From a checkpoint of a small transformer trained on Wikipedia.
Size: 2 heads of 64, MLP 640 tanh GELU, vocabulary 4096.
Each number is 500 + 50 x the weight over its row's rms, rounded and kept within 0 to 999. Layers, rows and columns count from 0. Numbers have three digits each. The size before them is the row's rms in percent of the matrix's.

# down: layer 7 MLP down (transposed), 640x128, rms 0.0652, rows 362-414, columns 0-127
# up: layer 7 MLP up, 640x128, rms 0.142, rows 363-414, columns 0-127
down362 118:554481436535523512508459492505577424537471476503530417536533529503543587515541559482585566466461462449473523538471561496573582461550454618390490498382568505388519408425499426587472511477536566459450449412470570492507502521565548509486405444457459409467451474455570463463461500458537561559508482526461483468518514515463427443460495491438518496477507549460560523482506598502435450418451
up363 100:504582560513477511557534494492488450547607525471551403526376474521500535673550579431472509475439548505561416469528525515507516509425553466472534458500495545589482498560557552560425473527378470487453451500413577474540471524542400478469562490532578465510536564468514563465415552574516472507553474419550402485559497488463494523417466499470538540460555477493460547460479518480492564505492
down363 100:591493452476546422482521516489489523499545520502482544502489468615616461524394527557557658473535592538532505404493581551516432360490500494549528487509449524501529463566517457531464407466532438604486481490463485575459465476423569520511449513421515516513583506520471427467482459515449425552537517412455513412434537578507527481507520507475531546510463437493405518483525487537451567521474
up364 116:477593493532532526490530603472450584448527503523456412486502556517480506511557496437489468445399473513510561423521503578532556539507497581498498502555440514443494432552547566430386485463467576540501581528569374650448370489490549476441495549560615536517492547470437469518488531497494484559453567515459516552544442551440547534444473549520531466409507532491433517449498487476517493537496
down364 136:433484568499509430496495549426422599485450556475503500530554480447441467425531585442515472468441526650458528486524496468588546561550465554428468495499417517413515505559497466433538420526496571514405558599497398560466472510470519413530497519500544406419499464543534563462458507421510524578466531493531499501459587553450482532536529450589552502484507527612495473479504508466478452561545
up365 097:447455558450474438579446591523523506528491511471513488492545476462493475530406449481566403520579581583515543506512529498440539511499413486536492529490603541529388490458425500512514456473558510548474488500598456422495616503493463592533557483463505461550534572458491414578597493470521435487521559430536561495446450501499445618526418557537478483617470515478492515439443461502544427525555
down365 092:557429521489507543464506519590531526529445441482566504414462547567494487466440512454477591476459456473617514461506472519470573409617443574484520472505459509516627583522514467494560476655551440443532528514521548533440527491496496442564463509556457463553515437519507488420422457522451496467498546505470480575437502547487599440492546498537495460418527479637502471490466609538503519454504
up366 110:510557521460547408513461518522420566543448545452431413458366417546456514468514443431536561480434386487494499432509541436513543569549528457491527489460495543390506591543546533426530461538512492506584507493435568457594466477512542465546508453496497540513490543507414525509525539464431513456467539406456545488547469483479521506483511521511500532480452441426559614533622630547488493486533
down366 116:529471467568516469451452499525446518563575467465468543598562472559455429528466528442566510570460409522494479514527534482459543505570517434468501447423568563522560524564504589494541462389431510441425473497570479531440423470466525459520409567493442561545494516559518525503520406510604446482596566475479477500498552535556405329546524506512452547484504473546503501493537573521529433464540
up367 101:467591506557499420505521457437495448534502490486569617383519459423559400472452530486573536476474519451548468588475475533549471457621572490408476482497495598503461464538504547471483567489453432539568456504505472553488558587559507494533527536476568442490562466427526588416504526493480535489509482476548451429573523467542469469470546584478578417457512582483440536438474435489482414433504
down367 091:470443553489461504457461481441513508475526512515523358524522669508526638493486422493479502509631437483504546467456562534545509467505469488489507514526482518501441505562457477498476469633646546584431544450491596498407538486480447521501508452474456616574521528550557479545560521522357519493476446525479477468399474499514485527474485482507498548506447506512496497570501547473473516450523
up368 100:520393498473567477619474533533521536492486466440421491410407489535472532456471405520479522473483458515474452456526423430432419575553404454457520628526495518464518517454534456534544528481557482478563544554489497455543559496479386502554408480524517503501451392440443491448541583516510536531476564495454424521527494483605512559459544574536478558425440516492574498467432536447531421531520
down368 101:605575472504515485430554423455462371526575464484546520457488608523424429547503549508516633596445469489501462468521518566503560529495512485521571452412541497512461481490428477459416538438495543495478527449489526463529488505502513452510510504566533465473493539502466489559461452440588619470546396465586516617549467546493480598545523448498411532507554504531478479567562505457447554446481
up369 105:511524422506493480508468505475519497480521530514567444471518380453578476521496516558556475468466617490514508537462463461495483451453518529540500553573549536475488460462545465473570377574453441578485487442478537435501520585536493501506440550374474394466347454481663416553555489504472510435545572515513431453513553570522538544463550472524535518570563521514422491529454451471487461501539
down369 108:420503605472464493489462459493534418516446527507446542528434464469499523482410411469538500375489487487588443511468472512502458482520394437514450579512410546549509572536422529491514535578543474486433493595500534569462570574429519508473601496594505539499479501529464567495471549496416399455422494451496532552534579467437441493492565479551493527440377470446511527515415518463547466465480
up370 099:541570448502546555471515501505503465493453526453533533558534471598577493485510547494462478564574544526511459571624434486494589534493528478553421565510492481534392599538552485525429602441550491474606493450538523683417443434516394539481487557455539550495487467483556558469406510488529514474526534534492487448524490529425525523498433528442518467502473562526579481458568496581464510492522
down370 075:482537504490578486458470469516523543547547550562465477425494518460434574498604452510480515465453493501530514521461601554585474441470448484471440504470398505434506443474395502488537386588473545389437474602475594441469562453466553438440552475548546455578520507465462483583601514503407554508471424466500514525526544411571578499519521498510420512531533449495483520512504606493494455546470
up371 098:499479535437580482479475503469459532549541561432468562475508453517482540584553510461512577394458519527538521524477517544367453510457523496481528500436565495470495521468423436656428489509481520545549482487496531500534516451478555467416502530495442371545420460571507463571540482492474478527574598470498463538440465486397470495541554572529563480495462459604625509497457559547436525528415
down371 096:454563605515371473518423522440454552522424499503476484451448591436451551518528481537489581509506505555441473487542523542465503482560474523565414508534466434528484625516548464469442482578552352484511478517520480412505482491637497480592490472509513531524487418485493550498553512590527444559482497550525437523487484500545606524525547592538556532463482581395568484498489426499511496489534
up372 085:509557612491545401453434493525479503388556497424530523505516541547536542554450529527499530445570450540500466538523559485557473542522430458542491492520453502496469501476520504607485489522523536490432438482525519454464502459551513489466539483541589448533536505536631514548519452469559534514465478472402387632491506460532473459408443470436412503557367564486575586517427445522424462469466
down372 087:542580448448430518531523485554544470544509472592473516457420508478461430469599478544482490476451481557499364518453492541484542476508517481492517544517555496493531514498486516443450458507440470536517620514522432526557529475505597456522464503478470588480420521361389497464505503545514478472465485484596603406476469557516519526525491518551596497448654511563463482464623543548521486543553
up373 102:493483480473426371474483468392449514518538536538545455478511608535472486470483509473528536473441543468411399401539531451501494505499503539487577492477447447530556432524444499489526517486426519520531558583536545475529525470541448568354592534454448476500412521604547389571527442445505431506567445449534565446470507473449528525573487508471482547579488562448556511555610483491527497488493
down373 111:445474564563584460547428393577477416498546545529445543457449471496517482564558438554437586386545522552499415451549469440501379425509554423506456521511564498511497461536489460484561468478472463465501478413499493449508573471446515422536573518507530436493542575536568479504538658469477476522442557576529440515511491507457503452511470546577527449445460444480420484477480526427464539546498
up374 095:541456525444521526520471548481478492517462525510465499503440376465513425603514497461528561406523523546430485409443518478597489516482455483385472548503523424476581558539470496631569499418481501510531522510445452518422450627471484523453542493484496583473468490538580486487465513493536472484537562569462466479499565499679468428461508518498500438465425445497437546546504478536429434569509
down374 084:508486500535538594496505476375472474502676488456497555513555496511544525493439537460529453489417554491466497600510428489518478478431537507452466475537504540474492488465602579468432530484622500615578384537471531532513457494540535537561445524467466503542498382424505462515417470493529496511479533481481531500485455612556453473548603484475498522387510533558519470442517577515432501477473
up375 113:483512435542515430579578520437475455633430414481519522528512428499557516473447486453551524490510439532597491578542529512550422482557451420533544448426520420497493515480515532504559492491573567473522491549509478474619521530437490537570495513518578398493445385449483557458401449438528420401565541576453547542462434460525545511489484465563469565508429506481498443516526481562454516502537
down375 116:457468523476433445443511438523392535483463455568514392445502527586435512504555540587391529460538632500441439572492529509475402455515517489438459472491439451538560512554547443493594503536518581469512448600508465547471468604503456555404465532508517511542500547441506544459560486581454530460513449586489480493492587511543481497534470566494556443503587563563583510464490540446523471511475
up376 092:501532532530521442443597498512390473503557498566460510475546462467407616570576473579477517531508482524559588466484472497475520524577505459493464569560430584512495487546521514614568527520486481438499475494550499534509528536594455501466457478455496573428488608453515532551507540476493509533471396524474562493467453470422579515582565521552518440510551573511560575586482482471411454597411
down376 094:466473480540514471534466415460555416473436518471488549510555492571513432447531569400479492581492589529429468503600577518544397425447580476544487486503487447432505491471582493466408398540524429510498550485500436550537492598437508533503477454542561525469530432512555498436592408483535485475510436527446527444478545521561423492548531588501492407548513423519392453497483473499499560518565
up377 092:474476512460531510497471453537385492569503397577518467587508500476520504413462443513565563487438482528495462502478441470512478558443506475545508454507412491505509490485506582520551480477541523441564488596534454491483483497535574616445503472517411520428494478478567430465513523434502448563491513531434346536569453533415441460457454611466579444477496505487439487467449554496518432635417
down377 088:531538499474454511465508526407542442466436579475473520528486521554517556590562499548439505488555448443475583465437463527552410418557468396413510488522556413436509541403474377480516486530385477426553557470444476479509464538450403396546512401544559555441437564537484559499447522531522502489543508472520617528517471504501499555528531546515534506442467502463470504600466489462433474483542
up378 100:469499385551553463517532503474443592625505520468573576433425470536514471505618495484510459525496444489495461499507508587487538469533536509507463505481411456424531410549456458466475465521508547437494450561522538547519318448506425442520573436528535493362488517541598482530438483455465464571441545481460473443458477478479465519561524501525471546566591542455503491454466561465458533501550
down378 105:629477461479503431516519505509535456539509513569453474513624433464530535556474501548603489509560532531404532512545503510507500477521500534433495471480462458487490495452471426460419516542483501471582445472598537547464558478531472591459506453356425458440510471576540584464485480468510539486512617487453332540501545579489491411517465470471506509441567535481534519445417485494535544590484
up379 094:418521460481521520532545570514497500405461500484430514486439526452415400495388578558459496481434505476539508532507508513496558493569458463590417438556438454561460496426485505478538444492491464436615501559511417596411503545521541496445586471531513543552516485456544515416458454575498570488633536501511443444569484454537621564535471587533565516480487471500557563554510490509485511484489
down379 094:510425571573522546474352472501557425537510516549555483548448491552569606521452483457540513526553522521542514417513503505565519488416471528452460526439577486512500499545493491484376471458537569538416531469584604541429536494515543662519489491538524513535481469340512543527565468570490509441522499461431507532512571474472496555459448416477520501464500504491586454502436525458465497549489
up380 107:469514497636562509545516451463638514517417504474558426495502508463426586472623486516457590546374456546466501491452521541512482488538496448465421481496536454485580479549450478442492554524413576482576412513632531496525395515533463451491527482480535421484545444498579527519492508472493524431460510457487500493430462517449446507488459481558508466455487441438530462508500523484415585401515
down380 112:414478432443529479471457388490434422500370556554490430416430581415546444580469523558485559548571499515438583639574524579465553512522530529505535510492490496512480431479489482528536565402480483478513522590499483500570522512485444443496559460540469505551443507485482509504448541412428508523540516560614479569490446471503498430463529487574520513508485549491564502453496616444499508462524
up381 103:465517475579470513462542542563534492503589677566534510532519470455474469555469549462532427393462598528504452511548482548527475519536446516546593509391461480417541517408651537568574532501522483596503486579468534496496486524471519540479486418511571501528465452488519480515488507493537495514539516454518456566436430464447540599579453517560532537474464582578498512525534476486512496428415
down381 109:520510425572468526483467582498495492491446504453526597411508519449480454577577486488516525514481467482542492482461561563474495452472336519585478473469505462500462498501629579432466419442428551573489469442511475501552514426539411564635417495519494506557505455401465485505434567537451496475524538534469560517489501526493499441514523416533556477503552491455425416493600530494548529576563
up382 093:556546534556546494476529485477515467430415440583615480514452555552556477576514455574521417497523469457505564387498455521575497614500530468428426409524539488465533484572428510477445584508541495520615541522559546491507486537483580580530507406508477578504471467499466550411539530476494530485470528486515521498492480493605531459486475569478549474498482571467450511626460422509434448552583
down382 081:440467450407518487525485467519515428555510468431499536454598527564487545478448528468545577488493397512451470550518552493537431474581552551580364562522413523510484547401530627485482446479491444498434462524475399458488482479542525505505467553530506427474565463547572580561457500497446531463562465456553525472484551572471454483552503481516455451383548382451494448488513546483569512445452
up383 096:368499522493524469613471590453490502526459485428571456481489542488452535466587561509511593518484544532531483534565546516501484382509505596536469517443455541433532543558474572514475506518544459454561500517497521568597456597531505512462533491515489540363472561470486608560423498514586481447450410522481454490483392523473464579527432501526447509515507504426434445505485565559428448462499
down383 094:452515548564522604466500515444415571558541471563482426533491455532467512510473505567461488455468494483565471509484471564501589442521464485460555423591456637505438529457479536531588462539392541475510366397489503465495512530549449390466466519421466541575646498560553466469486476448537546447498531557487511520489507508437510521480534518500461414519558482489491479508488535566503447623514
up384 115:485512518485478496537447586460396514448534394500526510562595484548508480556508460563560510492467540483462475498412493522507401493423495444491614450460481424443560494496566547500507534592512513481445411577469497581442416404474506424487601578434499418448454525495507462500498533636542478535485500544491605516481438461559445580523547429473510548525445471515512462425497503489572526467478
down384 123:502445551509487524502460493530526487617515389474481507537461513431530446479489513569478505530450541453443522446423429571343448500427508440559495477548463467566616556487603538576581495473491561553548445477438551568419541453441556487513568496452462523501531448479525472585627494516486510463486393616518528518480523492466503450550518497404485547532510558534567466477570515515512483498519
up385 096:431491531533486464521424533525552478574492586586444473489597493431544498633491503526457498429462650495576577446532468436534447502498541450497487422443493486461465452532455541584456462516536499419555539442574468530484535521543460428531494493511528480467459563377486554538355519521578447480475526439451440442455545457492548561474458467503512523418520538546494469461591494500445536473519
down385 091:533413544434515521590503428573485490490506420499479412416493411443463485363489539548390567545535410522481507565474410596456487501500455490409490531545515458537442431554510510481508451430538522538501475424474539495471401478446516521442510532506489482587637407556559473472539494439554537548515482535473529490518458544552604551518545474428462454461473464436448545554507526485499497469500
up386 102:561497398456525443495504553432490499530532476495508514415468491520456540505517503513527509503457513535509469468471477527490503543519524443548563489502458522470530468492461514442489562416431451457503394435615459455448525507495527387509459555533537575561474479592439587528388370523517492537435467436464502536469567417569498584471523499574382541548518512500549549535441612425485404462580
down386 104:537446440460494552504456441519522437613457481583526512536483525492455607482495569528502560452470497555547444579550429498500448490457483472508470506499527517497471380461477526562482548473549534507505475462412510615510580492495590615517509542457485482508466434509377483470486474488526501483562484555436469445519427524569621444478438502532463518377462500456556495511616518482604500600480
up387 105:482542491511520501474493650457517569566515640544525533457537575454474435445552402440484495457534515438502450525481488501497429469477498421451475385468540620477527513469446561525514531534551525498503463510501504556524473550521533566445451493425562476489453555514476484565458359523487447557582546466500574514475503595516575520451473536492505375495418520466526588476449544444447557468504
down387 111:505454569490503480557584532504538490485477413523575447409567583497528595511498379483483511511570483531447420400490620460503556496525499500593547579425556423499424521421473440493471409535386443523433577531547537498553475471414493554493469449479481528560462560553506491469525539474560427497485528526495479455483524536597428530478466473515480535540505498490442640503505545528472537492532
up388 098:499385485549498514564515567515519455442411508514463552489511446466562475454508429544586554535481577576429498471508539402549473480481466513463616571477530412550447453527482442447531563441473446502460415541484519444492445502539590545537469474488431545463477549505481416558609531458434493524523520601429575558576416494432550533411464501538490533513554504439540462471499437567511435515459
down388 106:493527544457518530470544526449487550518539502474450469438453496426517563496454479610449404474569513504564518416516534555533544497523495480559531403392404426485524445471428558508481449541496461474534452506491484515485551432514522473487500504419495538637578463468419549540479577429554480466465676518437503460548471556563468448515549530486543538577570504466477405545451557553533495566502
up389 102:517403533460427452587449497502510493569435649434519539488470420516535522583455544489501487550395574564608590482433537497503506445479492541444493534557455510480593463460514580531573488454466395510535425512454528535479488530486499481529475450600543525505424542434505507559441471451488542518476452446462490476495594495441579535427413514538457484442525430470477526437478475458583464526446
down389 102:548558602539531577442484482447551478394537474507564558444351552408613600479464427491442493456510468516521442532474450446529473453551487490509566498449546453543489509461489582595542505485480582529492445449566567510562551471516502420528521466495519547430474558470528517431495499600514411483526461539587482426550460466492477505520448485528417404504486462570535521569541561520480474522542
up390 101:502546442503363532483487472562538517439520560567416415535452541517497471486477527435437524502553470597439470515460568545449392515449416478533470570606517529519546430461510569409406566492491541514569459514529550525539423564589561493526491542396521545465516521575503436455531474579438546500575518427531474546513495424524460475461497505451522544464564471475544522483449521380501448479506
down390 112:382545507589547500517417546537491581559538456509571481524396450549498574520374484569535446491479520490407508492479584522440472484500462468422466482559552497477454527525482479516619501441481509519485455401574440434463504419494596497511506494440550548496527495519537507458455475524494560457497659536482510608444486545461545465533516459444479501570509565484490498508468479575379457547485
up391 103:434495467499500552504518541509443523534439377437454552534497568469479519501481413397472443515456506488451592549410528583511402525492484466524429470437477527513577546499536619527494567527503550556560490502508501566527505569444485444502491528524503509488537521490480535483499551496554449382580583517488505532487460584620551545496523433565559473618427440577564512484564435566548487443530
down391 099:469462536493551519523516494491460509514546546556510473454464493541493505573573518526574485498391510566569530496518510410542531500468488527511409315556527552558365516514447433410491502425536527417415364491520549480521514504564484513470478495491451555561513521543577549454488483524559559549424541577592537462516431573469524427563561443498463515559520522474441497480507491560563450460499
up392 107:474485492518465490445501456504477489438535495585484530511497539471516526457483485568494467432528463430501473527493574490481524528527397451559449482412574589503443584510509411514511567510464539498501441572534416542494471500480466445432496487549543535468554582540524553565578481546504529407445510509510676508552411422461525462469500552521546491489452553540544533548632584491586579410585
down392 101:442514486522531329495458500554556509597454553439488507522510533490545607550480404438538472520594460452549497439452477520495437493466507493537415483446472497422500429475494597529526527520526506481507534428419590478435489521490522492563481516500481529564394478470396544445459566515428565565455520467589481499440548448551575494469446534503480515524472488432509571508556368480448439472460
up393 109:502422526429527572569466499544526522517472482437464437548472563508552504574514443487544532412492486471511481450525625527540453472340429449574498486567552527479527506484486545502428482389477446486448464525448504476537441588488545433529488488498542496469547527459482485485506546495465390476460585436517564498483490430562494624504454593484506371381488462508440514472568477546494450544466
down393 108:468460508564496489468532536585593541515538492526371477500651450519512563427438497481596466516510623456496400476618489497602490598499467538412442526481551513556535602493519540481472423432536613503490495465507412482494459459496511487466519582511489485464488502526516486526437476491514449409498426549531496526567479564512522504475449480436518454526576491514575469486453522574452490422515
up394 098:509426559364517539492488510496461461366518490614535554506495487517470430473490449498491452497482569518548451544562546526545493644518489490493485541534504481545516515518454477590511502497513477533592516525510523541497495513592448594485422468452483471442590597485409609457444494425486486419555476460614543528464490440614545544514540498475604469401559480518483467511495496497537460509540
down394 090:519460509506558513457550466523447466568562466460516415515423512488476571503516510469558528514597571453499575434490396525453535476498477484515472467539487551465403477490520528530550354462641531541513494454388540589500523470469562496468445557536448499494536443490557517519570460424638513572467461442388532474434485554407536597449479531500469560525492527515505506486518507406509505445509
up395 105:462459488535504518551483472531513489503452451517545564480541472416503499439498455462463516535454427517531523532560577507589547559548559489548537526480512456459545421488535436514541447520423387561585517523514482493584522522533582552420639537413502457597484537591523515520460502394526543549497498644404514505569496501399465451491494512583417525512498536548560547479489436498527469592489
down395 106:528435575609452508597500506531569466507470534478468577549404516576425591516531461467569495486469573505497512378457489458488496536444544439455424558543532488384499543533603454504473573578459503469489487489489598496510428513524421490522455452564526602537533408445483490495570487470509466431548429466534492487425515489468452533484487413556437542519444551470486508506585541547487584453527
up396 101:396500547543525532497470560371543623534525434534415453498390542462517397472461493533532568443473544535436591398560530624534533560519511493500446571506457529536522486568495534377487531476483466520524493515495462517487353506483502524490550491482577562507543429474479501548472484548531563511529552443522478486481429431538489543510425478431495439428518439514542458557492516505470511454584
down396 102:464443518528510497467543536421481433506426547505607540471532485493544494511527491529459529583509513490437575483532468476369540591479471498479528584573496533520451492469442502468453556526468523438548561509459396437516466461509483524549494580560514531555485611446490457495466603470409552530573514399492447441378497494504532385452522532471507484541511490560455511478446506533486603515350
up397 104:468500463476525517509541547488517552555502390516497521560429444527557544582501478596507492331478539571469504436554415503417546552507462449562572610403499527446444500524439432436544498589524478481470528490500495532447505500518516479475473502552495581514466591556570501599515441579445476459533524481413491555546455486470449467501461519555450540580418502477427452472534527540585570493452
down397 104:478486467472466547506403568471561463505568456516500519463512540545508417472566499499435576535539502434542494572605487533508517434440473528514613514488476533448602497518588510480490458466547487424438467551446432544518499418471487535513586474496542555491569591451433584567529448426485538570505524459548552481574421546433401501523559484562548510487572419379466526494474493461528486534402
up398 108:472519470569521501469475466466500645506524422537529541447495556501495541497488502472513558528528539531467456543498576505458381548393554547489512448554529540486521421553472521438532547456542478539507462453508602463560407481590467468462468523505478435456535558540425473667458508455541547494431536515469554526508508527502469398526509550482500611527481568484432362550477395479533507518452
down398 116:530521531528522525513510504593514476456541513487494589560463553508510540484510457478583533508578469487536497584532571469508479461458557469522493545569540496508449546435445540609484497626404453457379448494468396520390514531488485545505522470501517435484498459497497492483498396508480644556563522533432541454622470550553488426449467437499376515500484501440580437542443453462521446506474
up399 096:517474519478485404458494448484457528454498500472461548456508507439435530574447533511511420511507519579519548585461521472456506505592438473517633591407488487597496531501573513511518519486551468576487502503538414563494541526519501461518550590567527509560449445476510459563516453520454519490418451507444521494524521343500563495495480476484456517577523600555484521632599477472432617470554
down399 089:524475482459469493567577490518592548501580538575498471448438490517447541418518546484533506493462572504560405526501431505497472481480505501497517496361544595436520539439507533517450482469501532488491518398554478467525479451539431440405475525457584493487518389511555559433543433481580450564469395578522498402490542535570463476546518574473561479444621453559461459473557406488488473539519
up400 098:485547547493482639511521527470471492575536529462572424495538455513517511651496497490470558477469503418535540455513534457533441451525484539600465443565518521443446478474517523390552538492455538520562510430478467538473541474481399476490447451523400541455509532412437432517511483578472525543598506516547496501567515583440617544436448529541412477531521471508489553563513520378506586492458
down400 087:470478531502574432541494485455470432453459492517541518483418414429485472400480511474562531538480543648578389519533465472533518533476557481469419514423508529545511507455555514543562458521444393529458536451528529636573483491443583471453470575544560520499490430480540466479543477526521508485505450582447481426466506504523378511445402504538550485462511452425512542601506475505564487596502
up401 099:427455437488503491515512524431548527568537472445506512543505405486430360466528466428547471596511513458472503448535534402431377493511448429467427450397500491457450493513574504549589457473521473425480469504492505485519481540548492509443565505600486496531440546470493548420461422548476451491536545583439488586472470520430476435546406521512479452464560605479492625489518518466504551533522
down401 108:568557475444494380508526466518574435470521536460472479492530495506426577523460519417574511487564478510573548523465436516560530481499395458433518488498514471495511537457557429480507468530519500479525607521515595476436411529552490591536434443500453549523529507469483532551449456442509448553557492483542669585548549418419545584498442524464545540547438409463532458450509479509514537478608
up402 104:455517538529529510483494494514537535490458452499445475524551500493537518434540417480393408434477544462510553477589523562560424547546414565486491525522433567499466394405471614475451432494538452561548505538489553490488485557555513541473432482397462505503480432537551404509354510581535424429570577526469464533493487474614427481507498534458503552482525538525499445489499468394539459453505
down402 106:476506493472485568545428513569598555484548506568476567465590432454483487603521528563506445641535592441462454493510453480549523500489489458462498479485509498547520534475570461445517576441519443551467484493559562583428488470528581445614472508480504475491479485353560523464478480466638538500562485438558494431520452539550501524590500510482473482485603544506386479520532443514555483522499
up403 098:413514485510517462510574479476512418618419483403497414493487511609499426510504485483530529538400500552590446453505569503548536473519459592545559559532497582485577442473498448543527475469575524549498553503536418546486514594554470442523436506569504501472479533501488488543514456416568469506544537434470441517534540493410365515437532509523513497582465499548468518558375468510549499517596
down403 100:428525557449530581527513515507568494461540509547577553378504460401405573497497505586488498494585425380481467508587462458425464455544486471450511470502544461475506506552456541543554383580491501464462571485536569435487594459521571470439479573503453511525542429532536456525589512534438510520476594480454506585573488482478454388531541477514539565467452453435465523464515545471520549511476
up404 105:532554440448555466538485503461507532519440476539523532553501510431529417496448537410508575579500511509509571497499464580496326509610526606547504502576485516433519507455491589569506427568521550534543446470540476466496468612502578519494638526473487461542472545464485419460588472471448599553479465455552541567563541519471581453512498498549455525471479493465577453431504488496533484565492
down404 104:492445492529479501532421559486502528461520424441424535604527503496459507425578438499486502432506477487434525579470518552542533486453527515535609597530524552437528542583535535442451491479503422501569454563539557496429550517530582537494489541450537481524563458498424521531386557448562547436485537544488488413462495495530394490475426600571532445474558452454451516431465389454507602473519
up405 093:549458444477572514489493441546457524504472449526489436445480489437506459413547552420468478469433567413454454513502475480451406573557529383461546626517522417536478508464556482582437537474477541563502556525543509541507461537462587459508532493567413471516438589471437464508485515489521420566422548493443480449527568451488500609458541584545526518434475450487551614514440560534441524491457
down405 075:486570529532501514561472520433484488557501543569441539452553504524427578528437500548566580598520456442537488517386494511546595546481421471538576423437499490400522528513507512510479530525507423502455462459499518453454458548518471494563430498498539533500507453526431500458591472516487464670567446498533505538565572483534506452613518476480417494491538534496458443493383499463459472549635
up406 102:335505578578582473542477504493518470451471511534473494516500479484545480557556503473477488518427512536404523508483431520489486537518506535486450570556550498461520586568469512465496476397492415508496443503512543512523454638459540531537520420471463436499434503449505476441537498458480540463443441523553380545458527451504423574547583465591418535517465454565513454504416615409526520517582
down406 097:543378548506464405507497479520477498582453454427497508502501496460469496473525536508612480438449546552438495417546451498659547526554453491534398441528549501477485474557516475524570622490519528540536461527500542523570506521507471530515510421542443553597469489512529444548520488423551519431444526529591423597518471518468590507495471515535440529384401490525545461467483462536457591523483
up407 101:488490497413450488558507495496542485532519509528467433508528463462380507576503478396523437561502490481532442478492453478518469569480519563428502604518543479470441556566511506473472451510509503497507451485447500515556451441500429588485532497508545424543538587508522534530447472507495485445530551518488459458482382510397503588463399568422651439600432567555475424438546530479571422560553
down407 105:474460483554498653514446494556418451447492472462541474487456516585430445489455395500530539472510544499456613464512493538432523504497467615634444426531661506456468468505519498443482532510557424469476510499553568570493464465491515508523402463559479510556531535547431460474490440472475450528549590553429510509482559484520467438488428425560545536476571481470506513524509457508433512551427
up408 096:597402470512501446533520528580511484504453505495541419562408522446437474527541466608511451571435480468509538453600468596560478465465521525460503548414513438481420566598472481485530494495504457576437452510457471460541478494509390534461533518506552433434500412416580463496505418455417557526527536516501465449500576537399507504556448461423498431501513500453529432557501568406508475513530
down408 090:503634526482511537407541543438531499492533529466542569380606511552487537506501474485567504466439480525564444530430457474474595480473399465474492507545516454432584496400536401483546470481479470498535424522581528525490419454469577520415546481531558568508432514522375493548490526536542409386504508533560560515478452429499513473534534496518473497515532507515414573504493463601470541462467
up409 098:521570551426504430531534541445425425460557606469599424539454550467502522494555437503508509492506496502429557492427515548620513589451472528560610472404646439563505540466584485534530529479532517519484517486480439488493551492591462527493515489416553438470511614460395475491467471458450452461507521526457497490511523565446458478449538445450418529476500476505609535528498522510538500459568
down409 093:466454594502541500403569475540562531486569472583529491428539446595556508411470546478463551480476541412594426533520466552530567562504461506511397424470493510464507507512458501491588529555506492522499508443509446470502468548444501531445616457537552545531602456481550468384592406502507490437387515499492480479445544557506494450479523547487522528368415520574497481497455464530535456467505
up410 096:421538550542535508546427541499481600494384496528442471477561565350443456533461515528524517464424499600482560537480531548549459517508584385531482562444561494470505410513486491478556450437478505491495455434478567487458416492524454413453552466480414538445452518524471563470485454562541519524545538486568431480427542492549492458520417471541538483568463518527515505580615585535441479533546
down410 107:510464506511526568489440479568491449436440460465484459593498491537548523509538507496499512424523478537560494573445427468437494471424407564462526485437574489511423545575435474410512509542480507465463509459441545527545510451410466525527436476513499521475435487500522553450404464585482581439441599464415528503557547492530565555636633507485542486412440566515522535496486391501523528454573
up411 101:496448500437492504594482559502598600467481627479502569476512593531574493514469613468535504457452533529592507480543517488481561603536492493501475482510491526535475491569526474534503486544462445479499586507534517556455459540479519488438469549561440441440459556561564504427483475439542508387591427518494633405478513373453553564477484434471472470530519509519394563550516505522512494546520
down411 095:488449443527485461418509455624509536517497532492520478543513470554551475497520447486495463677592548482447572428527540530477484458465515395495489463457457406484453520503351538485469479541511476555493545406466539514426516510415477494589532492544597523606552559521493556541571514580472531514545536528502496555450504579549511408494429501527529499537611497554522518510455500443479549433522
up412 097:546470477484545515465519497381428513422541460438560569521430520528428500420504461518537530606559498486453576516477501414479479475491493478410465499516557510493506511499619550570481461479435352529542529514485514484500461462441548629466460476437549519473506547558507390521562621484409508476508500556485426427444511556469552573471534534471565447572477534507542551504439442508543520493426
down412 095:506542436492582499488525466462569431495523503606559521487532510482487488573511494569470446489487472520487569576416432511518483516473467410575470485540431528502428574472469488435441511594528468484569410434507501540481506540565518495461413519500491448531441488404594514517502381557379472573506432539510397556517489477444438471532581536539480513443525486608495416439525550436565469459446
up413 109:506533465512519471421481484478556556575464543649525587534537502561497569504493435421490393471502596492478434397479501506476503536619517420465501528515503522415551511490516548489450543524524506454489462487556474450499492484593518550639428482573504505509539579559564483532400508498559424489508576495548516606434476534491538487477391534592464547497509504463489468482456523491481412461432
down413 104:597358458428568426494443530442525544548471528510486539472597425469474501449560571535490446557504482521466549477506471544572461587469514462627527436587576513485457456512534496582462536462536502523391479469521559459585521555511525505525483470453504469467428483477637526540494593515445459529455503429394468457466454451493524496470465552521470416487523486526539453583497559462486580473472
up414 095:536446520526555442527527558511449500442537454549453495382495479538554464498449529435611553482504510493479484501498461476514478568555492542443524460535568536435445573439530490562571577531526473530519449472438475419498489462491453512556537488491555490468499505495491473464565604467384589366405524497527487442489499472470616513523483524416441559471425493508447558544457636452523426480608
down414 096:454499499426507616486486378496485566475492481531498493546493580420517473520579479599438455584533523541492413481593489545487559492457511449449498566414576501596516502488519480504499457515509571496488548439536524535454546553513448506429421513451511506479584510517508487603498515545540454559575442470517513429506422556615431511453494462499566501478597464446593473427546401513482471579447